From a checkpoint of a small transformer trained on Wikipedia: MLP 768 tanh GELU, learned positions.
Each number is 128 + 32 x the weight over its row's rms, rounded and kept within 0 to 255. Layers, rows and columns count from 0. Numbers have three digits each. The size before them is the row's rms in percent of the matrix's.

# layer 9 MLP down (transposed), 768x192, rms 0.0701, rows 506-527, columns 0-63
093:139088126140161153165131084183166095117132119130142167153118131063154158124142136127092093151112080153096107200090074139131076096100173109083098156096130065104101144084100224143184133102130140
087:150192123080103112135125137072096099071165106087118114115135167107196162186061198148109149114164111087126138124169160164138139103093110096133092156121040147102148103110135123087126176121128075
077:191153131104103152131100140095123067160128056147141138147120144139141163181153121103151127160202125107202063148124173086089067077142138129125165137131178130141147155122106110069124085142189181
091:115116115076147147122146125091104132110125153127144096133128129118175075150175110129164109124157155135121149145095195191109126102104149150077139141085120155122122102155085121127127149073117179
093:147161069120116112136156156036080141128103113131107112163153151095099145091171143156102102137145108135221128088064127108093124136183148039134134091127151058111133119111152122131110161142184116
097:128152114194075152149186068131130112167083122135123125088120143113157127092202114133092058203169106048104125124132137183138118115134149151109123170116151145121110092166126114074194163114120146
102:141129138134186111143197156045135103119131089152141138157141163116125133137104085135142117146135096147104096206122130131099167130214140173152104134134135150117089128134107129091142159146137082
102:143139098147082152141121092162127063154082169147164142109109107131148150131113130153105156154095157106133155144133104151175143144171133068143091123151157177148165126183113158103143139133101139
116:111066065115083119122112137090140135132095146130123128151149164113162131164127151143152154212141087128205093117199162113166127131090151131061144137180142169091132110085069203137139138128128152
099:154089112150136117155168074158152101132134123078166126153143122201131190103146117147151138126090125082120107109129124151072159167130053092117122119173141133154134074186150121177135157113150133
107:108143140105096157114137138151075133124076121125126107155160132139160097104111086100128106068085095107101103169131157070171129170089122148098117150136129121167116119112151062108177120118129098
107:099110169158113095082128109118091136149124203173160215124131105126145103159081155103134167157151122126138118139126160092119149130217157153110112142149079115127135087133198101104092159085108126
095:094064150147164158149149132128124123152149084111083082144087175118086162089110144132174063134126174176119175173125128154189179123131098121068124075136058121141139184061162135136148119071144187
108:098114150124119111094101115128071127143124150105163090141132158101158094114169073111132143100098110185145125171097144143073146156128113084094124154160140085121110178118167109119131179152157180
100:083198133165095095098074137171141152139082104144107194172144154086122141201132123148091152158093152118144149104101133142127120136176134155106101106138176157135106085155074141127120142119173135
114:142151134108154079152127090182203167176153108088097100131108076043118149153113174131159185158146143131132133145170096123140149110137167169124127087143097096129116081112087139109124149103140105
094:112106136051137162162175102148146135113176163095126119132127101162078147113113112125167128141138152162113106111199171071141141088131125106134122113119123107150123144175158131083132171170106136
103:102125089105107100193067096163149118141112099116148147132149123150154125095090174141154155064116132148119099125078127137128154120071130111171145066142120100094112117101131172116169165077101111
112:149111132140128125135170151094171111169135121154188120114139084115085116146160114127060164148173106111193096184118166154182155129153098091160182059097103191162080144122125108142164116115085083
092:092108117137131180119141168154175103124161095057175058166112152134097152116123154077119175132070147075104134113119097095163050122100165190117094170122133143098154145136143140084154172097165099
080:174131101094170083117114087082213165092127114132173129139126160081133121159178087122111111129173129192119106122118161138142117154117163154097174144108101153087136107124147157137110199134097133
104:088114148089059100173118114133138142063149154127129135160164143168154143100130170145121089133115105115115125106127100107086175122110132101091122168144107123095160100121138142072146088114144163
# layer 9 MLP up, 768x192, rms 0.0668, rows 507-527, columns 0-63
098:139117107124121121135130122134131163153100193183095145174129142145090125104163087111148121140103136172115128168045043108127115158129142076156146098145138119155061171131066090180181077115101153
087:122144096125155130087139089143145171131169138134130113109110063158131110126120124140143186157087118173149147105108152120151139155151105077058154125099130060126141138150168144176154139150086087
094:136139157202134112120132178173107134129159133064081154130119162181127183161117144136113153085135131158104164110135121118103152099096113150151125096150126086180103152174115122164137132145183144
097:151095191110157222083089160169158125127196094137162135093079160163150134134123100058099145129123160164093093140167135125125160115139074128162134132136144116185148155092143129129167110113076125
101:086087155066122096115156189106120147112177106096144102136058083125126033170038142125095176128118090163169157106098099145102113153070120049202055135090142124121114128163170142096139123162160143
102:128077120138142105132126124157063116159102154171149113112128131124238104160050132115139177177136116117136093099149110146142148133113141174129102140120046109092152120185105165168148160108124131
103:125116110133141129066092187119116190124133075077149159178083175116147082126135079128155120089130067162147153103142173072083163148098137140141066122191117137173143127101095113187125102177123150
105:157075144113158141133083155108122174110124173089151084145136070168186148147127107171115132098089100166178140108147107138135148112155066115138192170081103153149126100073088120124094196110075141
100:156139147113123120121186178184082155164157153122123157113106083099115113169103079126125104108112097188130138067124196115142127112186195106128109097178156133094057134033137191087100100163143153
107:170032129095136121087132178123105124147041136077178130173101124165147122088133115068115047144141128154174144095142138144103108084141129117114147146115114115131173124106099118087117131144145191
106:107131159131135074128084165159095116102095168113106072153105105142179161121119102170134126164118126185136126151117105108179122136107143156120114074134152098157059148163135169095119109079066147
097:164107120083185132083096166187058143063168085080128143074121088146149172161132129088129126105155066131147167133125124133097150082113133159125128175149122074125108131128121139151098117149099106
107:137068122127099171109143120128095090062109105158095169088112116168147161113132160100181126080094110129148122138165152137083136042109143143199053130127116128096124085165114188146090093091116105
097:154051130115119136092174150059140070149230186118093126130144087140143104138120092103120115104135155131067121122172150179153103136102141099176112111155072076069104180147120170132167096167113147
109:183146156137164114156147165146117117128170158113102134119050045142180177095088134112134181155188140138105159095119164163066100134166135157097091088108100076114129141127075121188130155176120124
100:147087177218116196095134109150167161151122147100130145153149226180178124146172114136143061141094117098184174070144107172144163162080110118121104082144040148138121109092159109153144150124131145
099:118167191139148159132144153128142165164153142119126101157144146155112132075094054025123109146174154116099147113126081163090084142145094128081105132150153140145128201134131158113130100082158175
106:135135161170184199109102133177120170114110190122165169124063085166172086113196143162188133167118097127112123156112104196125120124127113173132165088177093101165122122117093144132143085137104141
091:129098141102154144094084106165075118136094150101116121129154064103168127150153149090220061103150092139186116113124130109117214108128145094172114083149149162168047102192159126094136133134150200
094:091128145123153173150140175122133118149137147131141132129191153199150135117071146138123055184127089108185141171134157102095170085115076104178100143117070111195082147151065117091147081138150145
104:143105141134118138094136160103140086185162169147151093118075111142148112156111168086140108116143101146135130140202163128125188173124110123152151098135122129185139144119111144129067085067090141